config.toml
n_layer = 22
d_model = 160
n_head = 2
n_kv_head = 2
head_dim = 64
d_mlp = 640
vocab_size = 2048
activation = "silu"
norm = "rmsnorm"
norm_place = "pre"
norm_eps = 1e-05
positions = "rope"
rope_base = 17000.0
rope_fraction = 1.0
qk_norm = false
attn_scale = 0.125
bias = "none"
tie_embeddings = false
parallel_block = false
init = "uniform"
init_std_qkv = 0.029
init_std_o = 0.0
init_std_up = 0.029
init_std_down = 0.0
optimizer = "soap_variant"
lr = 0.00424
beta1 = 0.95
beta2 = 0.95
weight_decay = 0.032
lr_head = 0.00765
warmup_steps = 200
schedule = "wsd"
decay_fraction = 0.632
decay_shape = "linear"
final_lr_fraction = 0.05
batch_tokens = [32768, 65536, 98304]
seq_len = 512
doc_mask = true
train_tokens = 361600000
steps = 5616
dataset = "wikipedia_en"
Each number is 128 + 32 x the weight over its row's rms, rounded and kept within 0 to 255. Layers, rows and columns count from 0. Numbers have three digits each. The size before them is the row's rms in percent of the matrix's.

# layer 9 MLP down, 160x640, rms 0.21, rows 0-159, columns 128-191
097:144127123125135120152075149182104134156134116086100127147129116109212133169117121090160147172120121145097157156124147083202145217134114120129186125105082145092153138142140116145092137131107101
106:159077111085128082118141152137128119103157123143146124121154119121089145169132130144096124172148168166103108161151165148124123115137174186141117133106082165208127110106142119146129167116134106
096:100098131113104150082137126057096175176083131134149080091128139120109106158132105122186164103069166141123151087108117127149113175077168135137152141110134070110182140123111087114156080161091118
112:133110114135094128236123087092158122162115128117128126139092154108126186130161051165142106112152183095145116119137141126144060155118139090133148130124100101120139085109051103142148049105153108
103:156129136162106104164122093149119106121154108075167087129186185112126151136126121125115168136137135103138090141070076136140156147104155169139121125159108125115123107091154157095127095129159076
099:255147155081133123124125175159110121122102152164161147117120154144123136101155131058165119077172085164110144144124162150159137159067126132127191188148124136120108128122156129150151118073102179
099:156122106180149156096144083186079151113106140126156090122088178152149118089097175111132128100133079141153073112111055115160152101018123129126112079151192167149109123094102048117131105110066138
094:062121065106130128102171133122166076126133103099098164184094175075135108168113159103153165138103148203138144129114107213072176076097131128088091136148090087084202109119098113072126132190142201
102:124124116176134126118109143128133145164140113129127163128093165134061126175114086143122131124143118158135150125130076159143186102098121163104180085132135211127127134113184139117105064104200141
098:178143096064141099109098105074128122119113105144150155193148096135184136153135100100154051176135123065155158115104162028109132151133122164142088091151103169153170137135140114203114108177128114
095:109096150138127134069186146188102110146084161129114134071146100131106125140118055115174139108088066120120147128111152101158159160183092139115133102149104117124099087132132111161123100176187076
098:117178128130127154122211124151124145195101148122154067146072108114177119075137117169162099125150094168118146084140146158140141138140135142139116122123192106154172131128126101156118169155141137
100:094145168150096126186111166133143123157119075149110206104166122116103138153140115095139146133085131106117155129150142101122073124114117148144182136117174122111066166074117087103140116145150101
103:121121115089137087207077128153143063111132083113085105136139117132141114160179158136164166135137174116119131139099166120129159092142099100154134122136119188062059140083166143197136134114125193
097:153137141127103185113089114144130144144139134105061087107126101117140182119106137165118129146120122117097178109099078073161142165187077132138176087117119117101126110139152107062136090107160174
095:083140139073116145163146121194137150102131126165156114058056099147100161181122132125160129134114113119098133154124149133184079118149121094103106127115130117131138102141104154144151104138115117
095:199138142135124148120117162144129175155119136125175110149164153103142141126070114158074090065190111083149152113177146080097118164128113149145131126176111040133097155079119162128125139126143109
094:148124166101101083076131144137081179127111072159120142156063100063136145115158138133132137141117172092138128065155110117111169165116173141148124149084066142119101103123134122174159154111167089
100:165121121133151144133106107142117146104121096155086182136114089174133145183136154142130095158085136152097134139098145052153118114159135082091086201142142177209080105151101105115152145143119160
096:166135082091136160084107066139166122127128153082163097130159142178108148080126069192122087141156099087111093145104096137149136133120119104099147154136099098140159172105139163137142145073147123
107:113122127081103140111080139149155128086163099107146091070173189125132119133149069145141169173095141133125158160114140142117126181131128175116123115138125115157168171148198091159151110121118109
094:127155121116138118113189153042149105087078085087113175103167106132088115149094185115156071128115146104130148085135124168131088151141214140103104112072202129151115112117082136164130118137106135
095:143145133164187158162086132114124092178146162136195187136137159063101141104130085142143162103106091120161074097144131153155135124128113148166070136070131099119176079152110123128156037091130162
099:120116110038088096207110117114144161135121097128105170159156155115130075148100122136125162183120078103134059086175149141095097180118113117085157090114104118099086125109148180180135116123143134
096:101076138164085135152157136159129172132121144102115114090095090107126109147137116100123086134152119132157124109098139154153180125139124110100105108148127157164138079163128130128100105128171079
097:109134121163092201107117150077083141119157149078102100183151130197155206199152055089100149143165136197135118136111148020107124164160156131158133141186126173154081084139147140159126111156056140
101:172166170165126098200096073171129131050151139137136150135163111157166152128170095134176094126158081090129106100112107161130055174074118159122106117100186100152125174104157118110129144112154132
098:097179092123109181124088128091110093150129099090143158071087065086120161144043114148133102087128092110069131191096134134120164144082094149093119137149086096145116116106137153133072118071207069
104:138114189111178106163068166093169177114190103127109190150166125128111184145137165146133131149127124107161098127069098098081141129144126130117089181130095152083117146124134139161162138126138087
100:140145084059065112069132086008121106100063118117184119123149117173173142181137140132088144134141114120110104127162105073126157073068141173163097124116154108161115113117157127110114170158098122
094:116135144147168105138141098149186156137106143126145064089100132112137119119145080124119160123090133124108134134091149113136094135107097143144074121134076097153178112135081046020107128142127110
098:103164101140144145140142069077107111152165095120152086075153115155120160124159153145131097166222096141108148115112174122161094138035123134077157169092172097065125171100113118100106107163105105
107:188123119087059114123201110079140145130125068127161115147117165113149141132157178130110096106135154105094139164124127153162166086139131111120097176148118112160076143105183139102133207158089142
101:150112163172147143108097149081138108100123099138142195134158156107114131126105122170113085115106153128120152116122093151107150049103125089121120086149116080111154070114174138163154112143089097
097:164095097108185117075113061095120137095158127127120087108056141141146151145088078147180119081071135175111124111119157145105169123134127082096124139115160122131179115150138163109120129134101135
101:108140127190131121147107151129076060124137098073065141156148129127109132126079201141166101126130137103100174131172163108104131143125119201119119131117053176011143109123147163154131158107182109
098:196090136110133148160116086152119112156122146151132127145051118142093095112064147088091168141099089098155103084083124111130061149132123108198111126156139173078121151148086089136133166146162114
102:168135120154116136161102129166080096142119098114198113173173107117139117108151103147084104124228104201090155140152131031136141119115073186147112108143137075091191117097170127095127118132102139
098:100170120107112121180087118138105155101191158140109063159077148081146100145118135097156118168148153104104110130087099058057070184143121105120137088145175138093137088105132109111134159105134142
094:095147117076158123055108152140168069147137092114144157092122177107154136103096073101167139152133144180131118102098070168095116081111087096128100084111057182106120121112156162175092172098157147
097:149115136118124133123116166125182152141075139103085128123118082072175091132095121143138116128161139156146160116164089078163142171120139091170122080173074177155112171126147157122117151124121138
106:143128132100138132139179144115113149176106122114113137129148163121159136123116132177146115130111148173104114113123128171108159157132118146111144118124156145115122167165121063189151139112164154
102:101088160144141124189133148036128128112110107147082038154196077129125103174178110131133095169127140158136152161133136129102146114159146107130097130125124154130134099126134131115096093147134061
098:150146117145119153007076161150095137130081100185058113133107131149091124094119119077153127152109148128112122089149136105111172105124108122167170099136090119176087140190151118170104087144170119
106:119129116094116142188142132136167116103084151176115081166191160133088088144136145140150101181119099119111135147124152128100137156143163185139148164132120134143127097117151166142132109125126123
098:109107129131153119249137167160127108102114143136155139092133112092135130142113135139160131116099125079132160112124104197167143108074155056111128129132138126151104113056113084118120172126145151
106:153093130088111132158113172135168126141140170105077057067145144101067111107089142077090133126095142151137166101115117149090126081161136213135121157135151118104078163038080140147145104147084122
108:134130123089075133130085107083182131127120153150147128058107098156119143132131126152161132139145115105142123155115121167092150155143139155123142128101115134135201138134126115125091124183103119
107:083141169122120124150123186093150160104104159139156194104154102097081119094116137164111133108080135113117152076123200086141127157073134092156169140077142124115213155148181078133130127122135099
097:142142126149144116157092092091105081091117179170107210120133117175164189129185149125129126118089174156131086105141156065142099071157165104165175140099188117187124127106095112126109161136063125
097:126121152127153129132110129134107103112084157161125129101194139146093090121176131100080125076104166097121108141090168116120128176129114109157164089152203163095095096112180180153104086095113092
098:180150118101176115124126220214122145080153136128110115131214122113091135124132111103085118153166105097152132127147126126150146108085101112080117136110173146073196147128159113160124173147150128
097:167136118124202130075194149122146091102166158172111141123146167142127130157150070092126147142106142156136140115148095106172074167114175115160119100119189120145191141165116087096119132119144136
131:171114136135111129204078129149116159136142066144128120134000134134132155116184142094159148094076142125105118134117107127159208103136154134085094118136133128132106137096100101097119143141124110
098:123186145140114146090155106107122110113166120135134156113149112099113090129173114062131141165055122131146134102157070126097085130137135107138116093113152162154065143138107142073105179116092094
102:089153111102153105120128103118151105015138102104146086071148115124134130166102101116123116115146111108131133125166157176145099160157168131093189127144080151183112158142161187129101089130171132
097:153117093165159137152083144085153107189099121128102076212153132127129127077148159124114104098208133143148166173152149114141099125071087118155106135173082159161155137124144124190136123138117132
095:134154166137125151120105141145113148118138159108170163191124160158116088105084111119098100139149150113112085080166133081130064168139123133139103145113112120170053115094181139115168131136135123
099:117079092149152150085119138182158148150146173123111186162081151096199137132130150185160128091181143043131191124111068162154161128140118099172139092095166150160085073146131167178139176098127137
104:211138082138161093168101099178089147087138079120134203114127117096160150116092156080139126095168092141138149167143105140071127117127143112169129099130102154115097097173093080142130108142133105
104:127122135123164140151150088191098140128105103109112086105141157126138165156153123113117146111104153118144151107132135081140150110133164145117097134125158056165102168131196113130170104116154140
098:167161162117141105079094160080121182138160149093133132141070109111130141109119162126118138150110159148124045175111143123128121125154182130174165138118082154149116085107148127120121142088129100
099:076137197151088118179136160065157140123145117170224157118112143073110206121146081116159159171152133167146106069094133156141135130187141097151131132071170137167099183113119096138130069099113142
093:151113135195121040144153125041173150155118135109072151132116120109126119147134094138119173136093147091116095080096149138115120160074088142067150087138179118188116156144115120124135104109140139
101:148127084088082125079114122115116119223128149113107126142075158134125138117085142151053139161110103111098136152130139045149120215150165173159060158107188095158123138100083074136120106089096094
097:073129136101105107103067134101113123151088119117069078151107151125144106104065066147175131159060166140179135141121158102143095117123175173151122140176086072138111132138073155078133072149113138
104:034131135092096098120113075099139135154136191139097152193120137134118097044112150117081150129129106110157158090154118153116100117139131175138131101140120142116117170133145066136114114168104136
102:106142146147181157125098138079151103077153095120151154081143110116139135096156118135148132134054109147131106102138212101136208148067141095121054118145127130150127139073034171100138066140100111
099:132171127085105084183114098112118156063142107168106132106130134131142155122152129138144135176107175098121118100091201145186124129136115140129165121122184086104133170099124137157125139122136089
098:078187130095114151115145155089138121144105109163110254099123138109159131088169131124135137176129145111156140115128158194096081091084079073162100082137049114175066107112087167177108139152085140
101:135141083132105130137108141142121135004166105166064100080078098200116144114065129095120127080138125160119144118063069115138175147108144163183077126139159119090125098156140115134126083139114123
100:025123129105165167110097181141102118164099132133165160134077096048136129116153128120102102121101143101148124133110124105142070119143085135123173083097054175164175119153088083122133146153145122
100:187162109141117152045118120071109128132159093092146085142177131125129116065132124123125130132134145160085058129121160070119081148168134149150129107183102143106115069139153184138114123106085158
093:100118139154142106136121089165139076106105121143108169122135152135103121081112182117153145136065163105108101169140122134138107153126114118063136140159174189161109088169128158138073154118151139
097:082124096140136128093110170144132105083125102131142155223106161110161189129169088131104161133122087114093148111079103108103121077153122107120138141091019171163052097134108139091184079124134105
097:056112096161176105040120131148068103107095157177127085154132129110099160172153133111117113127176114123127141138112169165138080109152126137125130078091119085097101172202096147149094123138162090
102:136132164110141164125116143173115096133121142125104175150086189141104142138114117126123142144119119126139100153131174185102162187144111138138166122098160158154103148134172176191156123099116091
097:075146154157160175127112112100107180152164179141142064175175123130176095117146046138114111159091126139128120133130145167093145092158141152124163139080107087126094147126168152095171103129145137
104:160107182110181120199117031169109141167134107131084163099079132176155171089130184123125131121128140115111121093142131076160112064149096150199128120117115095167119150135147132151137104161103159
106:107108128129144116103140114152166079125107181127122122137096122117073134115117083086138087131102168118102161124168091203155142121120138188111072141142117087139174145097206132158121179165096118
101:167097107127071109163146103073152141152117148117096138078103070148132134119121139118147103132107182154145112098111148122052134171105170109128137100104150125149152144198130197102138148115127130
103:185160146129080138182186089084133126145146117165152126083115109165150101166098088131192065153162121156157162147131128104075118161116090144132107137157106111100091094164159077096179100140143140
102:149133113147120027171072163106144111096114117124080208222155109166120159160157075165073104130148104128125146100126204044145173138155139170101083168151110156193119108195127129096125051131123095
106:156134162171087099056153112171155119154131172090128136051153105106131152119102162125103110120106137168106119147120135166116143131166097116102165169151169159176083159167138167131097087125118142
107:074123133142181134150161095055134096123088166167077160109116117122117155106172069110180093135093126093172215112165087226067089131134128117128085112113113103095119145129157107127145173084101148
100:082089174101078165206109117156138141094175124147166196126156108147103115127110117116068084155110153122135186168100115173122153143160124152066155129130110204109106147097085054181100129156126147
103:170133108138069149068130131138133148093111132123181153124190093120142114111147113139075141121103131122138103126161120099153148144133179162120157155119154121115098163077146154123149107136132173
105:135094127111139079087187108125121118173172116152238127176151107164084136149153115119150202122195159117162104117183194107163097084145166120074187122139194139180128131124087139087128107147133161
111:223130127136136173100061149123151087132092098093137112193130152138134099128144180134130110103094176149099141154148128135138183101133122178065145165144083111134127097125069111083105187131155128
103:132135116111101123025135113163137107158133131102125115169146113151130138144159164126106096142159164146147123168123154164137173173103068101087108074119115132057158153122139143142093114156114068
096:152093142108079175165115174088129162127116119123097148147148115137081200105169113136120180098104137131113162106114125094187139130067142129083153146122065108103179163090141124124105051179130128
101:130112163104120130177121108162160059148085121117142128040125111152109109146106121103141153143141123045102146132165131109170108147149145111126175154111150156150150146160094091079136092174162144
103:147126157144116121118140188102084186095114136107115185164099151133101122114121133100085121204126158148104146132087128140051144144086150102103118158109163112064099130090135123135120119200167108
098:076121147067141089144165113109077117144114178146114091096115114107120193135152119119098138081117139115133144144127067191189149187100143121125147142177086105118127126087141082085102104122085167
093:114129152188131095090141154072122142163142178158140172139135184098110104159142116160096125059114061143166181095110116095153113117139092177138157154109205107166110123153148128146189088131147142
099:147158132132139179086111129109158084142109114138070128087108097147096131173145105110152188064076131154075200155196077139110104121185110131160091074097119126139111156122145080101136131138128147
096:048135175151104123193123080122147034070135142141130130103120173133138122117131150143163152132163149114125149116065142111110145094095108098139135114158160162111076166195123139118085146086111084
104:172116168096116142058168122188169128094072062117023153205134096096153143127130080079155146139128174118144098136094115130127146083121158086154142171159121126127108127128097090128083077165158122
100:071155127162172097121201129100128087126124145153159110094139169193086158080121167154161099177158159139143121155178125129183190182133134143110126125138114111128140145104138097171135125184169102
100:109138177078079105081156124170167129120111108109134188128139134159119126146116133076125177161109126164190188121154131194134135145151106107083119096099094114121142131108121130128178165147148112
101:077158067193117131094100127217107137096139161128142069109119160078159119122143064148133118058102167119090173110113108103138087093095106123119087117145142156179086106124102112141086118148116131
095:135133131149124135135172179054184149151154111158173144177142154180125176144076113140174084141131176076104154175134089149183146103161140146180084085052103145140137106131084103123127175135110112
105:128134126119152133097128164102122144145156117114145155067131100156170138124092184146105094131163116094120105157102131062114149171127137152131111135176104112111127084146154174140151169149143109
092:106156112126155103198113138149104099080150084148154132110113091115087102100168077131121111160192129125120132172145154139165097135100150106110144146107085169122108144076160162135153149172159113
098:051073111151115130142119145115141129164141135110133089133069181130134155167101117129102147165109127140086119143144105107166092109152155101121127159142137132143122144114153134143104121141126153
101:116172124112120087107151094002113091117125134122127138157115104155115137114123118148170107117099132072124101097165133155106150093148098147151076221139094125162164116095157151136105167170093096
098:105118050144098151177141117114065129188092131124149107137096092127134113110189124084165129158113172126158146201118161108111112175128171142100128168157090108117044154139123102159116099161137118
106:098111164114095131108069138109155132143137085147179117099221192138159130200122120121123134123096120095155114134139103150109134162159153148149110140131098105150170132123152118165134146100154127
092:106158128136124114144098126076128208105119068162153092125142192110105159069068128120131136183131157143093121222163108142140158111109161153178098193124173155161169131110148090113124143099128125
095:138133138108166087113126109095109119099102129132124172181152087089126167214076082140168094143096107121157148157099194114118179097161078125206103112115206144135179114068145131046134121130143098
101:110142130086134114105078115114150136050096119152186106149185169170136178111082126125174142135140130139188120104110134135165103102111135111140088106097154123081159078138103054138143088119092100
103:172139162133171149070093151121168110108188138100092097088162118134109137125121119073113141146113106138149119096148097101138082111184079112082117099149149076134162138146160198169148104105146093
099:159188130168123139132144131153132116131179054147172127117108141109116079154125116218189149118162147184069136134130164167165112104107171178113080105099122121100046118188110149168106133144081144
102:105126109101112134161143153192144097134089195165124113143115165127113123189077124118148094140194126146162123137111138130190133167149149121188122120142144107109171147088145152172097136146087137
105:098120134139189127169162105127177137087160087134088148084100135120139141088142097140111108093069115135100127117186076034137175113094100074135119179118126136150149110182106122099097094062113151
100:159158076090124173097144125188171222093142110105121139145168100154110127122143169149122097178131148145064175163100142136118094086136110121120092110114064061117096091104103170088119169149120142
103:049127115157133177183108115188121086119094152150127155157072118080109167102116105091183098132162119134124169146120114110118175135137128120113084119149043097131056131109148188134121188134115172
097:084078092132116056100180152101147160109144157123096115084117152146089156148130117106131107140137106115076122121080135137085110145184122150106144141154109098128091152102096167092122138095088132
100:140140112115103098089140133107151087151105112134118126147147132143111109187107120145163120170111193122158075063159117112152148087183147092105157111143085135053136137141113109077126100144143074
098:094180151152154058068142141058128141109095116142115005121128161072092119154132105164139113159104101154166122111108163124130104122150114086108138169153195143091183087146112132132125085155131097
093:127089123109119101130134104154099144114113157161082140093069133063135100143153086083149147125107196113162151104138126153098158091159150128120140106119091173106133161179107155147142111148118130
097:120097140100124091140116162146147121118104098187140135125070107116080147097132088116136120125111161103094152107159129162162104092128067130150081136133148115128131109148072147126150118137153146
103:159131123090176132091131096129101162137137181137136132094080094110152151126135140115155166081180129138155134160189083132155106158180132132149168129174087157104115127093129070140112110182121152
103:125146128111087150127113158150173147114086142157185111097109138146137141178132114131110193118088104096132111149118120230109115118121116143179134181138165110135120192190151156137120121123165177
101:144172146164207100151083143224162095086108145159087196104130115156090119164171135123106086128090144100113109129123123088141181091122129141099124114112140128074148088107161160121114165155090129
097:127164054131103135116113185141134143094111177130067093156134141163118147134112076109071195111187193154130171110070136099087114158121100105117158074148136169086161152074149122167138105120141111
101:102152179123083149111103139140109110117176179134136073184152109167113154134118131134179109105143137154138112149138172160132107103168175069141120080125124106134158137154158210212176153126134138
097:153143106130152150180160127149123155107129087105094101100169155180119124155142154132177100158180120161097169097101096179154108119099167096118099131112126167123105111131153117163123083094135131
092:150078119080150141125148106154145186107088180049120156122092111123114154087141157142107123152131141101134110149173193123061128118152136105093135109082109088196181131091168104121126096111104107
093:116140110143123124107136161082131094138084159102117206092128146082056125145170179101106117205117143083108150083169194128146110191127130098140109130109101127135121152137146102161135084104160095
098:116116094135123093192146142187097131150172144131187055098142152078149119103197095087158151116192135128148165122103125145181106102102176116150113120186177151068108110160121145126132095155137103
102:131154096122161107189080094113106093132130098210154096137126170128100088095122121168114087113167157105156063129099113139089130117131126099140180118107119107157088124130098122119105135145143093
096:143142109097133106198150118154131114101112155102104180107163155138140100135093171098103092122104170085136104100115116160096123122098154109097135092131104080148111145112109083133139074225103087
099:160166181158108125064130100053132136189123145066062080188136087143174088111139096185114126163123096112135114115110195154096131101192125109106137162137168092097155130110127145108161152143075110
107:187127179147128135097083139216147118127136081147122093125082081204114111170158081109103140130144135150130132106111103108135171123104105192127080108100095107100136165121117115094097163137146113
100:076137109112122114178170163135107189160158173113133144145150112105128089158145152182107158070145117145143127115149121168137098093092115169063199150092169135146107137159165092110142116112145087
101:120148075122123119097107128155179176128133157100134143134156126076172182130144127101146155130125139148087091176136146115169104099114141125160173089124113065133124132172177127123139147112100124
099:108126082147156145149112168147124158123121148168121201124100119148116147073152105080158144125122106109128104121111157151115155144139143161128143175132154113120228110165094129185141123159100128
102:131166116161121167182139095079104117158108126130145134152131125136153166122115159137149119118114121097124138085095091166110117116121140163086137196138149106131136104104164070118137125170202088
105:166159153093145142106107137199124085120176100111146134180135186073144150101133146140135109164146149053148074165140129164074126127127148172128129090111156091128109154172113171132123108078114130
099:231175142153105174144172129144123117113100167110089150136194130114217121082150190143149178151118097116086196116150123095116188118125100085111102142133136119094157077097159200055172160088166084
098:141157124113152123138114130167148118072159090163080137102079179106123084180175099116174090104183098104121137126105117078141130128096145079128095112127103082163183131081123153136139080141132164
097:110145161119084148120151135054079147139147115148063147150181094075135121171055179145140130139099136171153137135142141123192210126117109193105122168089160155109106116184144119130134134196176122
098:155120094087121124025164090017131161123121103137107085119105128142152212147080087119122099119119152128140142127160102114126114135124133085115128089114098127114082111153109102103141112119148140
097:154162103102155103162096136173147071106141131166075131166136090175112208135127101107154145132125201126125074133158095086086056020145084122136071097168125148171163134090068141120110100099155138
102:117124125168139077135161129111103198125127101150112146150151101111067098088039080111185112095125121125104167087139203108106088157125104155100104157139146167109103130130185164162123180119124131
095:112169102148115142144081097180100145091139114126093170137097132116147115131124096133122132120094083135099123065168145073168121114129109175131143202114137140067094057133121127079120125146132088
100:084130129094116157085155099140157116159117175131121163086166108088137098167103094168192107084133149156115115052122042139085118141134113123176133084114172140149104121114082171115123116163124102
093:182200175103166133144113109077082168121115154079104094154149105089171090149140114166122105091195108126140104159113168130112124111157199157114097109145089145135120048153151089099154136112096167
097:074126095146138135142130141083108155143128133120179168106115181161145167115132150146101099108144136139121089158119125149147182168140110117116164120085169154122103121162145135084126100144092165
093:135127161082174092132176129088135114147172099076167116146113150154160117169126151135121169106161118146088170186173097147090125160122116149126089121141137089119096181119127134083113143117128155
098:133080139035125085088147082123135112128121120178039185150087144195166096148183129096126127109146123099132159056124186145149089123157167095111139121127109125191135127136193139133106149105137092
093:130107144148134131144119149150120146153116130077180155120103145138088145174145072157105103116146050111159164129157126154115090115125107096174109142143071094108110096104138094139072125104138115
101:145118154100153116083120113123059144126112121107186087127240087111162159063117079138098081113144104112160171127097098137104145108083198133159108106114115086133090104156145121086109122119128146
108:195110077139103116176037116128124117095160168123137167156131135102125116125123086088104094112150097100148171108169129161094102113097096101086078162114175104075158135154150110249114167109122124
104:184106113090131110111157156000089161192124125139106050167099136165092148143061091139101161087083131127121125109128159153164127126175109097115184151140149105134143142210112171141144156137134153
100:129141113120118143166171151137173078152133141137156120114149115195110124173081125083087078136123187137141094182123117117116083153203136147127154125144133131095140104149149123184127243138111127
104:185117078112219159109134164117153167124091157141114167119127103116129113107150142200102095069161136130109108096141169112171191159190132097138158167104124100175163105057104141070097133153159142
099:151083079119126117060140081087105142152137099105124123088163138094139108159081142153117127106073143134143111115109110152014165140150153097139103126151094144208162101176133125098089152090182138
100:169120158106149136133178132164072151141141106122085046113088106127190099129156091161092122149138142125115121128115079148104167148151102095071134065114123164137152197105155107051128153175067196